Each number is 500 + 50 x the weight over the matrix's rms, rounded and kept within 0 to 999. Layers, rows and columns count from 0. Numbers have three digits each.

# layer 7 MLP down (transposed), 768x384, rms 0.0506, rows 156-296, columns 48-95
508476470537487495517572455490522446509406553423473481553474490502541575500477425505453510516539470581447509449546552470484460546454525500509475
504533527509536467561546448451450449599458532427561509476548503440544524539417443552530519487500456435593486530434542572512459486509539525527561
614538525452502451474553400523551504486576518534560557534480472484535503511444562482569545484354543463459580501465511545541444623510525584480514
461526450499529486434356500447570473484497532502583388508503469595497543394473569527456490520460478498537440487581462547525538500477596509487472
534517534504503437513562514473430436548524548468562477491518490465440506570576534453475438456400475501532488394574563497529482461527464445468483
577508476521493473508497529513547570541467529536510475520438473524438609517499506475519532480419520551607549399401562565444491493527408598527499
481431528552543559480527424536563531447548471560455461448451514503464511523587522592481522515556449528478527613442468454555536465514538547423509
509488480448553514419559533476530435408474455432479459481483496551462523531461532493421459448467488473526454571532581437566504579555541508476557
561536381428519495385392456499588541622544550471467461475528487455461448544557550457460402471512498583479533493432447550494439515495497501424502
450547471497433498486469498512449560498568488490504461427503480451514521478527496524485460549489497516434437500532593466475533514454444477528407
448551467591583501473516485484562565468445448530521526487469500490491523424454536597456589534576504506551490482533497560544516539535609521552535
544536566516523424482459499541459475433530468475554586526538530439393517463407443534526536587483477445516514510513480474438500523514521489463521
505495544489581460506483478455452512447510524545549519506499533471467485493519435414441489505430496539451398513424541469546487529509576536483491
491428449487406490499473512499512474487514563458470487507536532470453455396529413564448572421539468429507457519536508563535418511503531509399476
453485575557501553495448541551559469570570518544573596474612416469523487519528450566477454512526409483427544476418587495427561526562519496533509
520433529541439456478442444475519472461487466588576476419481504517608523466487520605550585470454550418513489557516461527553489536561472502497507
512463523420479500552446525514484531500570642447486427604576475492437482564486388557511438447487439536539394473436580492477503554571542504538477
409518417489491528495490471465530466510420477447480450555551478476513483484430551506473495492580502500526549547522481534586483448496528482524472
476544455512505492569504572565467447599454492476412504456482458566530448478507582482544436490540505519436437429532573552565486627469486579522537
495467455606605509469454513562566523468540505506570568515577499559525421480499518466560481592498352384508465512592501478481522539469542459465509
478455504479532519433546485593533492585470538582594469565465508530577470463434488490540522507461499497484489489606474544528467521393536421480453
508489447510571558554495478490451513478454519490603500499514496583461610470549464570499459473543394426443493473544407541479463569429488325452529
472443551498474481513508489449421554518491466480508549500480414469528381495448477450502462530576380441564399520396461493464572402488506586557471
569455589460492447557484538452427550512507531513517462498495436463463424587468520549418511493495506517445435539525537414464480475434441489453508
427558427450546533477429463504524516592543377624597472461466516458511552397500522536445504498617579528531594476503453478525518510492525446568582
490503523518526502437546598516478528577482547450473476557472452499537562493460462514432471505491539530484535439444476546511488528441451461505410
430393472530548508484443483466557431549476603418511510479559473431522464445527452457466526497537464506499565511521493520468506518511549448472617
437477557499457503502494488505513541628546403600451492472434481491491428466411430568422465549524510426535526434545547535578492458536457443393478
539477508555546448584450399444448513445508448478494560444554567474520481418523556449446539557558401420475439423517516576583562512536475540504476
523508606483530512508465494505418519580452497428542509561447608517427494614476484535496539456481553618514464485505446454497530540490359482528542
578499554540479459511492526486527585462509529501522398532431359682501440522451461490428522482476556492430453456470533473524436527549493448486406
481428631531527566472515426528521461520427436441557457503492476504429517491586531549555481527530559493453545508508571463559487462466433507497582
430535411476460427508462472343450537464407476386447513514414521446519507456428416432539508546552503429499498540481477443468453490358518454411498
576460511424565434619459560537421547571433515519529515487525472499462529457546468520588567550508503573476471368500565568448437462556501597484482
467442444524427463486435491437569543496504481505469506613528625545501481502535464490481475483460385489539358441460538549493509391492565534532497
520437481425483413533496468514475467558556538528465523407502544577528517562475505465438484498548438449507436534458576432562379444469497559559498
511436526591545462540540462500561488456524402513486458521494544358522487545466450420472463501532544510541502480518483467509563474576492448540474
487562495423504436514489493505586533559541544525527558542596534501511517517572446458480449526463460429496490451522481403405482499505561478514522
427530445518439473488524500586483396494563441496408518503491557478603572541523534577399464534499504474490529562552475478507541508483522482566499
509534566523459535557464484508466530509549459517547502509495532447447538450523492547504503545527497536507560486473446505545507565568553609513562
504501496497492508418458482507530526490442492476562497470523476564524519531481398399613484516437438475489549404395445514513509436539433522589349
524455546525541386550512509493475520444511479501469571483549497485441582475537465428509551492522478496506530470505521495479554453630566434532563
472526512464555526539553512510530471483442560454525552423440428435547555474557434490517446459463515450457474498554550514471547497524490489448507
554519488442550559539508530448346508504435497628455512515521520463497518431617407462514513491585546527442438506467518588564474413608480525415544
528451538493481578516492483416500504533510524507493523459513551426428516428416472510543426537537576579444496434466536474497421406551500521533570
484433603571384473454510585525495519429520512414535499530462472522482550490577585518413451494516447473510615458421528414521556492529555552435464
470469636516513566472359540634463478414509393553511594504416531374455526594498536441541523501547501446518553649469533486518518491547516477471429
451468550438526552543439513523481498527551478505526560491564564581498465428436526437495411492526520428532583505503543457511637521575452447543518
526476502528425477503527440511531506500440575467500525489444497414531444615530435482504589534491418547484512478558539503594547498534527503546521
447512457569542475545478597484494487535522559381601503507487521519542456531483513504388554453493523460585467522438492468476547432527506535546498
473563461431531529445514508459533446515519549491519513527526507493481421499549457444440426484520524517448460459444507477526523521504454520534465
490550531481511544488526506442483449458401503444472508513495511632608426467496518450548472402530464564472447605497487512470536484534503539471494
472504486533575526499477552508532531458519491493577498579414550429534523422517536539474479438381593427503505504475421458590561491451455554420450
530468427503485512463626501500591480464560443540461540541463498480520508496475479460507489492420356484538542460517467470467528466401442496507524
566469483444453593551534484487461481482493495549449541489576566478440552483548653363496473497423499541444468458500528521524557436533491554450456
498459561406576538451505517480528578501463434538527557492481437428486532517485508585559451458526634470455460501409501508418484472407478457439547
503499616555482526496515489427448425462515560459525428511540541511511486537405549405481420485451508510630516494490503536511516555504529544476497
448409605506481546523434517539493460525446435541560438471402554559557542541602560536521460560555479531494492531477459408438419464458605478540493
515390458467572528483464369431485524512572552423510544583483523470440524461510502496472490516530579469477516475465501629453467492518472477562477
513445409566574494442440456549506407479497540514501489493514515503539587463410485567519521513576580476544501497489583541434514520456466454498503
456399488568439466483547504523575489516487514501502514539477468469482510556405414473460469500466507546526381496529573558447575499449566418462493
479452460480536427549441536457499557520479446533455444521534528506508492509539506545478504442649486561523451492433544597450502419443479451537472
512436550536562448450516446455511515523518535386527517521472650515505565514457486518537426531419447476458391414473578469408509463438517521428437
438576504481597565496464478524440523411561495489470558491428570534428432393493509466584488548511548516419535508503537556472487506463496449494408
556458581492500461520555480501500444441468547638506528525535525536530456589501457523476485468462482466476504488416487521549545517447486438472505
485525528474437460618477500535473540491441619481560455591492428506581419492443454437543510454543512556508499465422499536517373473489489507526579
512520485440572431520416523450474451477465512532558504499531465534425508532502422479518468552489651531461487479510514566517520404392512471435496
464535422501396455500422423563478459430629404519523538505569582556399392538490616596513483497563496492561519475382514589485526485564463480486385
426462529553365513480390525463393502554516614494449458401477530491550441541451604466416411521481495453539499485500443495474486466531504505405584
510456495558432496493507415497412539481463551442602474423427437516545515467456479546530553521566539471562542523447522424549514462552583553474495
471524553562456413574485538531493512455522457447608517522553473518488525539491499526519530465415424446505498494516470459511507505475561505554484
449396478513487399430487541455484487437538480483543414444460406435420514512471505548534468619505472490477487575508551531478561393508457452493490
467396448496486466457435496572430407517464549472478612450528507455444452535559382422475443534416467479543540475503517427523558508503468501436524
478489490504535542568426490513488438546493497444565496501508514515403479529503440500467473555461540527518505465568649479506504513538520515442512
479503559425607397559541496547557397484531539581503421578541454441503504469456514471521506435518475532465465409529504446475440484524480584481476
480472408457495468442437578433536511446564419492422533496559552482387429438613485508502488496513508381500547496418525502490591419490477563569528
501477488499546475477469508495490462492469460520551510531532414452511434494499423412443466553565469437493492532458548592519486440530494463427513
450507535514515460522586546467543531449561470540478454579519543522536403438531511497506485432514511516433567549488529478501535451481509527440497
561543540530539503528528478530429418464361535511611429496532541454505589409386405495502509497484499507517502443523475381562467491451547593459438
566508397533521501511558467505599571534485460475564601497549543536508501490435573501565567569581416373499486440467481485507477497554618491538467
518474491511448582458479449605588475431465396521472515548489581423460495493458467440420458576598509437522521463481440527557485550547393470406517
544388522429517503586459503477486684504418428429425445596419528517471566494545493518492492470548521485423508476568607426438503504437505564579542
556481489550532552474532451472464471546506543458602521498567575445477450538471467482442571457396456463490427572436485463462381474488492493511477
537443447506435446466514524514475513555485523564428559474463478527409498495483506603531474545515474574497515460478474526531520560509438430506471
491505448481425479499520520457428489536538563557456552476476529560485477504456492399587478506613523508394469550521445490526490583496438501453463
435581472560504473424548497517373461479484531322542491479481538434447553479444519532435388526409520387477440475540420518504572513469546504552478
428495493524535546549514486521460518484568543494548503467582409417582520473621476569513550464571565466521494561545531536478457489424540557498416
451520552546564409416528547539551464528504535547552459481532515515625532447553537418458397501444412432526529495577515490564496443425473474515460
542564446495516459445542551544545437546507574465511530546471465570529551481474489445505583565385448462497497524472395492390626506373498496507422
541631517510480516411599469498303487502540446481583445466491584498550517587518559419476573491476479491508447553472512525457499508463482427479430
439380467457456515566516527438479511561479511480435559546475537498514500479511462491516538523560513462568500562608529520481506488491450548508428
527536563518474404491523587432407483493567494554394379456509522411414513523492494460499510502502490474446483506546504571500477512518461549422502
526579509455499413513477448556559428510518599592428398486450597519469525485439493427552532592650465399426548432535502552459502566505501510487542
519574553520437483578377543543424464530453556485484438517475507489450505507480644530483574484558553451550569485445521547433466507475513490546497
486490533517520432461523520497444462509511388523511553423578452396503517449458404498521555422529535452602465486591488482552540509468477472540511
492580606499560441454589558567549509458572476586480409447456479475477498499440428473405492509517545516478438487441522458418526545426415538534552
492528524505545466482443494497432521489463540504437451467491471443545513539474452379484543378523529599410566448548496572383641461464503517538424
472443466576526533519497520506414466510486499482504507426502528514503482549425595514454473470486449525552450514467602473439560509505510503547458
542465544557603536578477499474445612422473488487431446514446461552476472496497538529556453451467485474486558487500448420454473511558442468474545
507529481569601494546461474609457446501491373447549421474453453422460512498577395448521509464533425475493439504555549583501489437495498479523432
518552530562462477515487454453480602487442441455527388540485506427551530495542495432478577468424470503511526528505494520447509526550479496508521
490508427601537604504459467470471459469516527506586521419534434512487465453482511538488494473508441444480618594498500516515487492484536507535515
306463443434508475515505502529592457497514461527520467490519576520465530494542520557512491501566380473509595536478420451482545449555429532549551
470432483436428526494500478508564552438528494559643498496579538426498452553492493548390474489514554496533455406504439506498560514404520513623500
462469498494502549512338555518515539539399484531487518540477535533451598538532443429509544478543589555473494456528444440554490501606516505475468
464493401399545411512426478572449540471573527527494464564516500560504570541515463494524524514540527460468488590614521543531456520501599407493550
597478498547420341600589435513527506486413472446527419368528583591433564524662548500451364534477468529529506502468499481542516530503508496376617
499526513423537522456489507571544563494506517479519476542561477471470504464503500540461494444432543452568457470466515572480513430523418577553538
490511505493451455530469486455419487492490555548602496468566436467442545533524373499467402580521517479558506504492514485456441459544541503545529
539456375523599587444420473458452524436535485461585455620482527478564459593499544481431482500512560473579552524457482477479499561505532593501579
482482517436447489536450518528415498425579495470554448526479446471417485472474498532471444464609566525547436439493522493515477467509500558556477
519491505483548501513415425522450517472529586435525460501418454596483474495418518454513431435583401458430515440444544601489485435505489560633460
545489539502522513411506561531458492434479545584408449412563447474562470522496504463476468502543574550570493501456480494463444468468511533545510
478475400634521588478627534520532561510505379564447471516481551486434532512484485472487488539510492447490477501556476517484402496457539308487414
577584455526511442483448472533448476529496538483483521471475402512526528538546442442453458461557532452415471496489477469536479496514563508418457
554591497524426509461523491514468491411539420490464420472435521579504582494497434484609402505476495492612526495572431524552529422484475465594542
505473533501494564593397472503617580602523473511500522486533554541485482569561468415519519561480494464489422524501439603468504494477580541587490
485564538456509415430597555471462591529477373542501505559441422482492492563479531548567597445486482463557543499392606534524452495482444494488487
535578471522510596494496563448474499464510366487441535586485506479544498551461416564463539458559531409558462481478433513448473484515552487513506
497489578565523468432458510434455504438592580617529486520458535497554521491484474622488496504473477425537438485504536470438564565566510484423383
578622532516529397510426502516520529421401458510490426445471495528514491477559486374540475519544526520451582448511543408499535549488472531545439
427637395491509526567497511505485513474446544464515489477509548412527544545538546450448481473424536558557452491518534506383520541510430470560480
389518427508404435541564470572460476463530501545536504509512493497464481528492438485507470575430519533466487484496519517488422559474417430508467
454501464534569505542560509503587572481523478526386557504491526555456557473550554505595566492537444439621494515529484459421455556496458555486509
517534514404471434478495518486449520549458427500533482545434528526467472511523460518503571495544494561449490505541495593530457467539494501532425
548489534544471470571514393508538452538484494480585451466498506515437457543465462523493483499510519447487579415462512446510510455557465515473351
535489466510488549481508503521538421479547498556435503490495563446508460490563499451468551514475547502403472494508571603603491425505525504544468
507500458424527506565509513500515552472509510545451564521528462490471550450544559457515531484593520489518431550491589592510500509556412506569457
422533528474405500503476505464471451497530536494480571464552530486409487529478554472438461495531455508581514488455423517475516517492505503551523
418525426461424542511554511443574562557382487584513548479574588523366427443427412452472479475474532482473435441609466565486441460590532451546415
464488483459557530577510529533500374511538553431514477460459501551434509469463512351484532540538568559493531511493623555529478480622418480452462
517462391493518409557464442588578540577502535472475573497461514535553549548352501386549465540452493465504533560560591556466585412420563455457400
434489529536476455557474529512631533552489530551554495558497476445495457455556458499492561470529481520428486615503520552470530471488546552495451
477496494490427534491491596413561442512450604582515560566505536415376555541446505523576479522592452456431495556498502461452538440480532520496469
541507525531415510572530445560459510566466465483445461525516464527506597513494591502430556579433498528402541498550477464426479616458454431461554
529463491453527538611502458422504503449546459521453449435543523496483552506652496585528490451460507578450559536564478434445518510476506490478579
435518536505507567455488501417400491563483545546443572406399489410564430539528473454507470526466594474611468476545547487493585472536503522511498
420515556574492430486555568534400498541517546460543517531452514459565423495442461549425458563539451468474527527429442551513423608451481472503468
420482531504489536516459525515492522596518481420551462547519505408528477520439525485463497498415554544385476456489430474457570527521476520483541
471413465527483470501521507570495501525551452481487507519456524586489536373505494573489593478507544500509534579392526510499615465504459539472472
509482478468524520523567478484480512474422591573531445420466488571447511505406505518430464523493478478557533639506443527443475587494557562386475
# layer 7 MLP up, 768x384, rms 0.0507, rows 157-297, columns 48-95
574443565488525463397495540492539391526481514460494523494428444548408388535497506438410457495490530503492490524485555504487516441493494359419503
494490517588489400494437415578505436514474506530516463468584483422468509413649388514514584566520486520482498527606481501486505480499599529491492
474541483475405544512502499439541508503463558536416600548475462449601500540455488564600472434466489499551430533514540450522479527530543494570528
445440480448478509535454416446487478485481440447538483482447655476393535512448557507443549509530490553611425551492533397364472515447602452558511
505520457565494489436519507489508501444627608470565539393446454389466455368465535538483550472519469472542497444416482507507520480472494496509542
473526559420507466460479493427506534511532398521582515546516456508459416515520473556486482495442496570511455483521485490480648419448536460565570
456487510569483586526423460486430556565438530534518544513453491470450507536496546490492546471512474436496475405401450438505567523455511539498485
514520448521420575435527609589582535539481484512456472482487477517498545507490476429474569596465565472401506470535447550416324512577521494623541
557415513450546469462558548550579505465538558504490558615612485514399493410433448477615474470470535565544438538534563523459490429486498399561475
505467500558530503391575413457527548500484462460565526437485486473529570468555650553504569472571544553392531448527449576471527515473444448570501
547472504563424503432548582493475492559452466360562508490468517510466462547521489580573482490514555544428555506510556539507412440480452411492496
469420464539399443400498439494472484472473563522614430589505486496528482442450462574559560461582517480596496562525513527421519457480498536445467
520524538464501514534501466498575434496441462472443592452470496492534556583560477517517429537468503547402499447452412471474594530416488573461539
464463527543572451356330544415481543537441464541569430450509518583448486540571451495507498560473512465622499539505534430545574605527536504487478
466490490642474459423474421420486460516470473563535486547578499526589515492492468538546511453528621525502489585441535535632544503413457438441483
527461414591468441564559528431514561542476544511485518496452482485548513582442550534457500517460563449458485465430537464493495492484527460480490
434483560469542467566566516443533481553490529422415486353509472470451429439543523456603583464577460380468472586503553593434468491476503478525548
591560491453543538469463406485518560529574509409460451515508585471588454565486442432494525551419574434433675522529489484513505455532439558576488
501573551529510458584561522550497432559510507546525536500469588505557529470420461502478549525485453523548473451558519457470543521392490531513487
490417489556480499514516526400455506475416510596442482464513409526436477513511571448484482489538457477562548616459531511480432596507451500495467
502424384509574526496591467527535490504384444409492460559459511490493465585578467469464516516459552476524428487433458580528429508489511484462531
483516433463522490433466395507450495459534489401603376448522584480530435534516505547484470557401493577435427528536451501517467529482505451501427
516470501443437459531441559570601578518438524498537498581496436501564448586507507503569493513451423521396472537537524407469528537411488459477509
593511487446474387468409339568565501615445501538578419568457624491494559579506467555429535450469546454497516449467582553604528499562481580421555
504375411507520522552561435516508430500490464512520427557462527478506485510499475376527508445523460497489541526445465429515515476504548466472552
544370464487407390460534520551447437523517365541517558488496537495555510354508528558588487520405549412465460526524446614397454512570513459530534
502536467541471499529497465462529499623550456494558570475440551410536462499469461456489456519561522546516503423484440486517458562349571516498623
436468445453543548508515509554377475461486505392481515469441554482568463562552491397490579515523521530550473483501470542413426511421463535637451
388451442434488547425432532557488572539481490518683575544490493445529415519494408528520482533421411341530489481441574480477455438465520508488545
459500531459486572554505543544542559540425428481529500392565586436555531506479527553501500485529524519572539545548394454515488437586466503480513
508444512544575514416590464563489497504541395533539598526457582462448478542556489533480531524533537558552536406500528535533612590554446605552507
557481532424450469540485588419518564517523541482498492433429584461460534393523564583577553436458589496551533410446562557442472529406517479527536
401428589516430534502424515518628557550579480507460534426412553512433522510482576443488436554411492493500460497566485539508474510427497429511517
464499490562521502490549449528497549494411560578519609451527465475503450504523424531407436465505492467427485503529512448412481481532522428433568
468491608512473632495501489541482517493461512497543527405552468529414518573480404496499435413452515446382534424489630487404591501453552525354580
576520469513528507482466535462560449500480431447525530465559534535526448530452503510541503444456556537431562481475533450598447601528498521595518
506587535515512486598541511490451525427517533527584503554448525518513495520527490476499476456431468503428420514506574475513459492486505493459540
493487593448508518494407419451473480508503542491503427564429535508499417490452494472524561498424514528482552467405570486536434470510542452491488
471550519492449497510514546459564519494531502515493505498480580439512459454483420472550535519533569452462488448446456485538449533539506560480507
508476488515449530569551521453449510491548527595459446525627520528482487431478547521441450516525489516568473501509446495462536520475612551433502
494537449469577470445481535446499491578492490477420427442551466545522453494572448520377570512463475533420560426391472537513399521486490419427461
558504588564497520552517471347500516452567500473449473543451555441434479511519527438535499498487567574558433477462475394483480540460600454576476
508424467524546476580563529452550486493520567492547514551539474423454439478547534481488498554439485593532493531473502475506410520465453491542428
496564533430606642579466437434582384525465491444490494510538411421531579519551534534465579500537518546457484407500511449490406552488616452475572
604534544517562484416449522478521507486546523541569556445557509525443345536460463566558466520492599475514508537541562523652447434506546495480597
495505441497442562449448564514580484495366495392501484547450553432483484543450490512466481407521523547487514515480497510508515521512467558485511
396457562462544563508478555553579403483540541538416428459594476532452492475487560505521618511493495540539539455632447502420510536585413425507417
461558501506505554437433533479521499545436511479528516431460518481547481458573509525466546497466511442561570422508577494443544590586536424474478
552500505577543499550469420489491521592413459478536528483500546502423489431393478525446514558506603432419502453463596469538522618428517479483571
434503530398604532554459513461567449473490523544399518457603473334491527493558385573512409517554479535477430652464428618524548453483501407530474
345539498561412531425504518525482477515446531486474564560501496468576520530479510458587511484491527453617511462469569488476489440458535473545495
473405480462445439572537474526568565499523488511579399471489582578564539464542527547468503580508425501482495505439558461490553531468479409503541
430527455531482580634474449536456494478492451502573549478486505478477524557440459427536479456457572537520505466542494567482432490531498488521551
606442524576548494439494451535499614528458560505475528538525520535436399502451519392534597505543427487434529521489586458514482438490566583453525
460453495526503557519569503480506486579552457497390530604535475488488495493507576492571565556507481471544563525477518538620479538494504446480614
463543433455441554423461441616528396466493529533538467536458457510506485464477515397424466601460486454599601461436565481418489563560593491564537
445489499479506499563494457463530486519509567488453551476554417402520465500443460493512545509451565472474488456533509546455587454549461514496526
433496543478537460518556479461549563505467544486511509554465499494497495484466390524551479458439470569540467468423425476491475555553536525506558
460488441560472556547526422507430471555482583541486583498474516582538403432442459504518463586443478552509499493470482502455484570503392491453444
450443533487470472517488461587419480520539427397549434558449511499531522523416543568545547494458485470520543588488546517433378519460471458458483
490479523369538504453419568433542453498494556522514477537558527534450562541395496590538466506416463416514515375489531498452501471525469598502589
453598452543395474519600552509522534497534432504529429521513476465450495593588516502500558530497546465572454596533450602538492523487499455509458
513412480446513472490482490554609543460479492451415422553536495480587548542470419403538453437472504443509505479558482514438478396507613596470500
520531495533529572482500464502503572516575518459520426450486525465526482504458537487482495446435532539482522399516580550502467537496518527571487
547462537544439610577559424441459543503535596576451512500454591499462472460545405525460508508466464487517433475587497439533464567503514455446472
467495490414418416510522482506476499478533520441496472513457495474540584632412472510522449510499472542457515480543553615491488461568493424490589
625508612560528450472398368521464527519585456456496445552577518493520542464383529557555561574420570505402501506516385512498460578477443421540470
422524485583406516465533510574557497502483446477457634505554458507477504565497474556468568520496533428419511554530516518518496499422506470474486
498448521420548494475489556546524383511489474465470476543573476406473505607535443506474495439442520587520493497521472469448513605527508424575499
484516489544552459515474508383505421510432535467522524571524512445429524464561472573538472521472595467432447502515546484582477535486508510461400
537521477454434478386517550476430505520496447470462519497460584576500523423456499435502485524402516574497589433545499502530514530339523521431512
404535599471521445479502556453584572434527495516454492400430539582470482507600509542563528534515524525478475472560544595432400536576558534514556
496414464473467482384407466489502453570444421535532507421546486422494437555422497449431507558490586586442530442513479521412481547543559532475570
533521485561500535501591504525462589542494574546490555489547623510556373494505480480469500548452483446451476507474402482590450490550513502478555
422556454544508608556409522458514528439476413514461474505467513480562463495557514519495535508460434471502577586498541461516503533498500495514460
514502490458452527548531505467486549502525515454577440600502484541566449569559497480485597507459472481488452476503497435486434502477456413513521
439474441491457494403521425488557487412505453453433567517505452499562541505466503565442524491497520456424511639501511439521452572502506387458584
506514515444611536576458539438512473540561516545491471479469557543495435469558514494492612515446405510521389456478478552497417511421459502511568
452481510473552376490595551510543488523531545479528474424492563522432498482486565544420444433432496531526464500475421508527511552489578492410483
578488522528514395521469405491480484522528559459595441407481508564477516495512522503501480398576528469543538523486427481456462535553490506522456
432425464371420595468519480464459452502578491550481428481491608416463532530572474580600575589460487561515374483485468487491530512490454439449529
481519440498540523559415521582562506579573491540489522493494448514565430491432427455570448475480501550653508442558452489583512509458449579503526
511516457544423521552478535445531519488473465464501510501585516472477515577443501513475525489515552496504468607428516566453419509591590568508495
475456542568457524500542471519519499493434564511525537531537508459542493504478496483486379469486441469530515525437507406489516449488549396516491
452464490458533371485509489548522599526560464613420542411495586496463507501525510525527549521504452570463369450555446472525591531531538567558514
421543552470529423498437527501430470446477586566542492508542558479525518548470509497552576488493493566556464462430536518566510502469624601453563
518468488547444544452574506531464553438485458495507474565488512434491413464424509535475488472454576567380452575472446445521497556460547564548577
470544579494460508507474556562400524559534515530523463541505523418597430491475493501507498469496458543478459442429496448548481522592497473493516
529518508520481536555496548398577568533430490512539461400572511521562457498533529514418534533487604450489479542536555433536489495497471611434558
475494529422523551500455541412460532592534497475504461419553499449474524548440519512525570528484510501440500478500442502539417452512556503428455
502439430395514451423530389506547591430461425488571522510531547521556445585433482522396568533486596522495579508388433510491455498542452513519649
452454454550429499513593425509491566585482481440437535483492618449629508504501557595492494559531490494569507528599539497429623508581525425477471
445472570503476507549469486462515435443501387537489488468533456503515410592458533572496447485524568553518534469469608494547516463344468449486523
518556436630637492542569510396488456578511531468532473519520488476468474524542419521470485500451518496467402419473533536354523498481512498461479
452491494510443537528547579501542522522571410525540526412434434374489508425409499468544533562527590589489470419462557514488548584552474459649582
504558516497455526577533515509393553526511443432521543502472562533516545523515448481466504507460506488477488512496520523528449510461453435477417
570515518494512534431533534567480466454498506581506513382491571501464525466481544558570542542460444477494557445477513524431511606563519498552532
522506541513433529495529458596485525505491545527516376486482468351551446562490424505454528488524462553455474532472531467528508513477494492452548
547420457476509494579501455493477442540465546517510520500522579476579490357574552519516420566485519565424651571513448485461479522474559475524525
497501563512501515462451463602494488484496515358492516595519592542516508557563490490497530454525467453426367442517514492467511502460569503531486
294505605418490508540483442469487613488514528491521433527479503529414507519506536516515549576388534496462587527476529535428469447462506587510575
494503533504464515461522476564449561508447500439511503494430519414574514431509516395620443550486551529530508556559555541525488529500439528513485
564480505559460409475457559483463549540505454462463537533454499495524478482547554493528580472536515516561541502517534566469483525544581497449506
443464575540495506540568449487400525473504480421548521480604402533554430586443541516567552538490435522446403452554544484513449511450550510497441
481504593607439493555459570577580430518458512534557488386615479510437522565523482529559502500512464460516512566551417474504541582541432589494514
491543486536476585460467450448501454580466491517542615457391491469446525509482501569403474490427497599379527453391458460410513528433459472475536
451435503537499567548435531487395535528545493479536542511495526499513420456494514523423605435569466519440511436481452482433472491620540479539483
504447541646535606520621461467500482544501429346434451452484522436496488585473542569542488559489570506547471530548475504483537524555537456477479
416495602516445487494630441525461478520504440571552432529529467470517443515468477526570487519471572429499537454552506452627515458506537486543473
509565585495496440459544492452560456550462489414447457558482527428492425521575477476526535474491481423576560519571549493588514476438504387448544
549512446410569464505523529565488557611527416473406464514516447512401443483485446520490520473507525478488491518417569588490507532428504467506497
587524496490475495503512505497550507525475468455586450536524517606459444624421420418425569576509579498404483506527487473610447549379627534465543
490478465477470534414456574470460432496534512410425548619519570500396486514529472526436449550433507490538536546555400470539543479449530562467486
494423462507516474453383497503505484455490449484513459472535417486490392492617486479461487476464587562491375544516501536466513475471526581554567
358460506540567527538508469509583456472510557468572553437449560423494467472570524505377520550436450594526494499472501446500568484523489447594520
445427484624485498478448542516531471634575489443477529550508610439480437476535540537400554562451540535505481553578575564462572502556523567556537
442494406431458492561521578433503488484417497539549469524509480432471518495393522507484546534474533579566421478624426467444514524472537491394527
571573584572429488531482474563411481518479471394522471543513524526487516494509441511478517518443573526475428502546476538495551470416424530475496
495450546591587554511529502490490511572492456519522450540598608545422497485475496495528522425413544528505518460465488500570491431411516454385504
525428543482535436499419473487488543396502522494516423442555511593524589567460386494431564490483435474518495475410534528443518468470578467533420
550571484498531465417500460559506569456463449515531560486477482528383432514475561541567378540545606504502631530542531465471542483506499501464541
493448501525428468469447432537583517514485548519564568507500478522524554505568516543464518453468594531505544536485529491511481455535511566455527
529443618514475464498527467521487519487398501485553529456551430360472493544509548466529515545516496525492566568507480588612482491491489440435465
570508396509456494408515483488489463510453460371590456449484565384521551571535486473439441528444509432483474575510560504461521473531491520522554
434459552579498533506515434519557432411543522495549470531522624364468540500445472511523469424391457518550440512524477428491509465521520587526513
476468498535531497456583493520509443532563477460506505557401565479526499498445532526591476562593480514565547554594516490542502497413425447464522
515510549498446560498507528552492596465471573518520501474476598530467494539438529515436497419542494466471525570463517495430532534595482458535534
469557518429535530485383546548484533541491531483499464573467532490514505492532503466524529523543593497585447536519451402539518523488508592455621
554567435403444452485497474527572404547348526473454486495499486582562443542450489484445445459422414418468496446557503482511438469507422441570522
562478568534506424564533540561469548501505568546586487460399553603536488480517527490562554515567450546434447457461532498490478419496547519467472
574547537557434583572480548598531579567490530409563526515473513472403450593496520500506512543525484543569512574484516483500467500511622414533512
459550596580484443452485541455526488489453558616430486470600491501440551512485463483473566521471576512472451481489449446512418414445571573523543
493453498446480548532625447489486498511591541509488569550392568398597517538624534494527481487527591424519613464491486501520460422435476479471487
505455399478451497451530569586494513547603405405531519555505530476495486464511580549494551572525536518465430460493555444507450579563515458421499
471484545580470509546505547529462488566443435541470521517506483530491514555532481493531529491425491478585434434455432476467531506554432465396423
451533665444459499476541496494439497598599579447421496420551460506550555526532477500478456423519521474586371553471525477535546519572453432425536
539532568449520458530527557446532480530449498528540529440547488499498411545510464470512476526492578479536485594537509444597510443423471514488594
474503490494468513406504472452482409499524430473472561505533487563566495584488504528492447499549417429615421423494550480494558478592488486494383
491581572609353557531438501399425544489509514500521541410462472406544494478511438460443455450441484521539430470477517504473453582581436451517536
472518509545511484428559401500540474603487461448511557546482487468403478573478538482664470445503538542551548514487621488430489463496488473469457
481479515493499478444609464549489534491499493512514516549470430478559507535535492449539614498469521496528396476501560516497439521479481556545557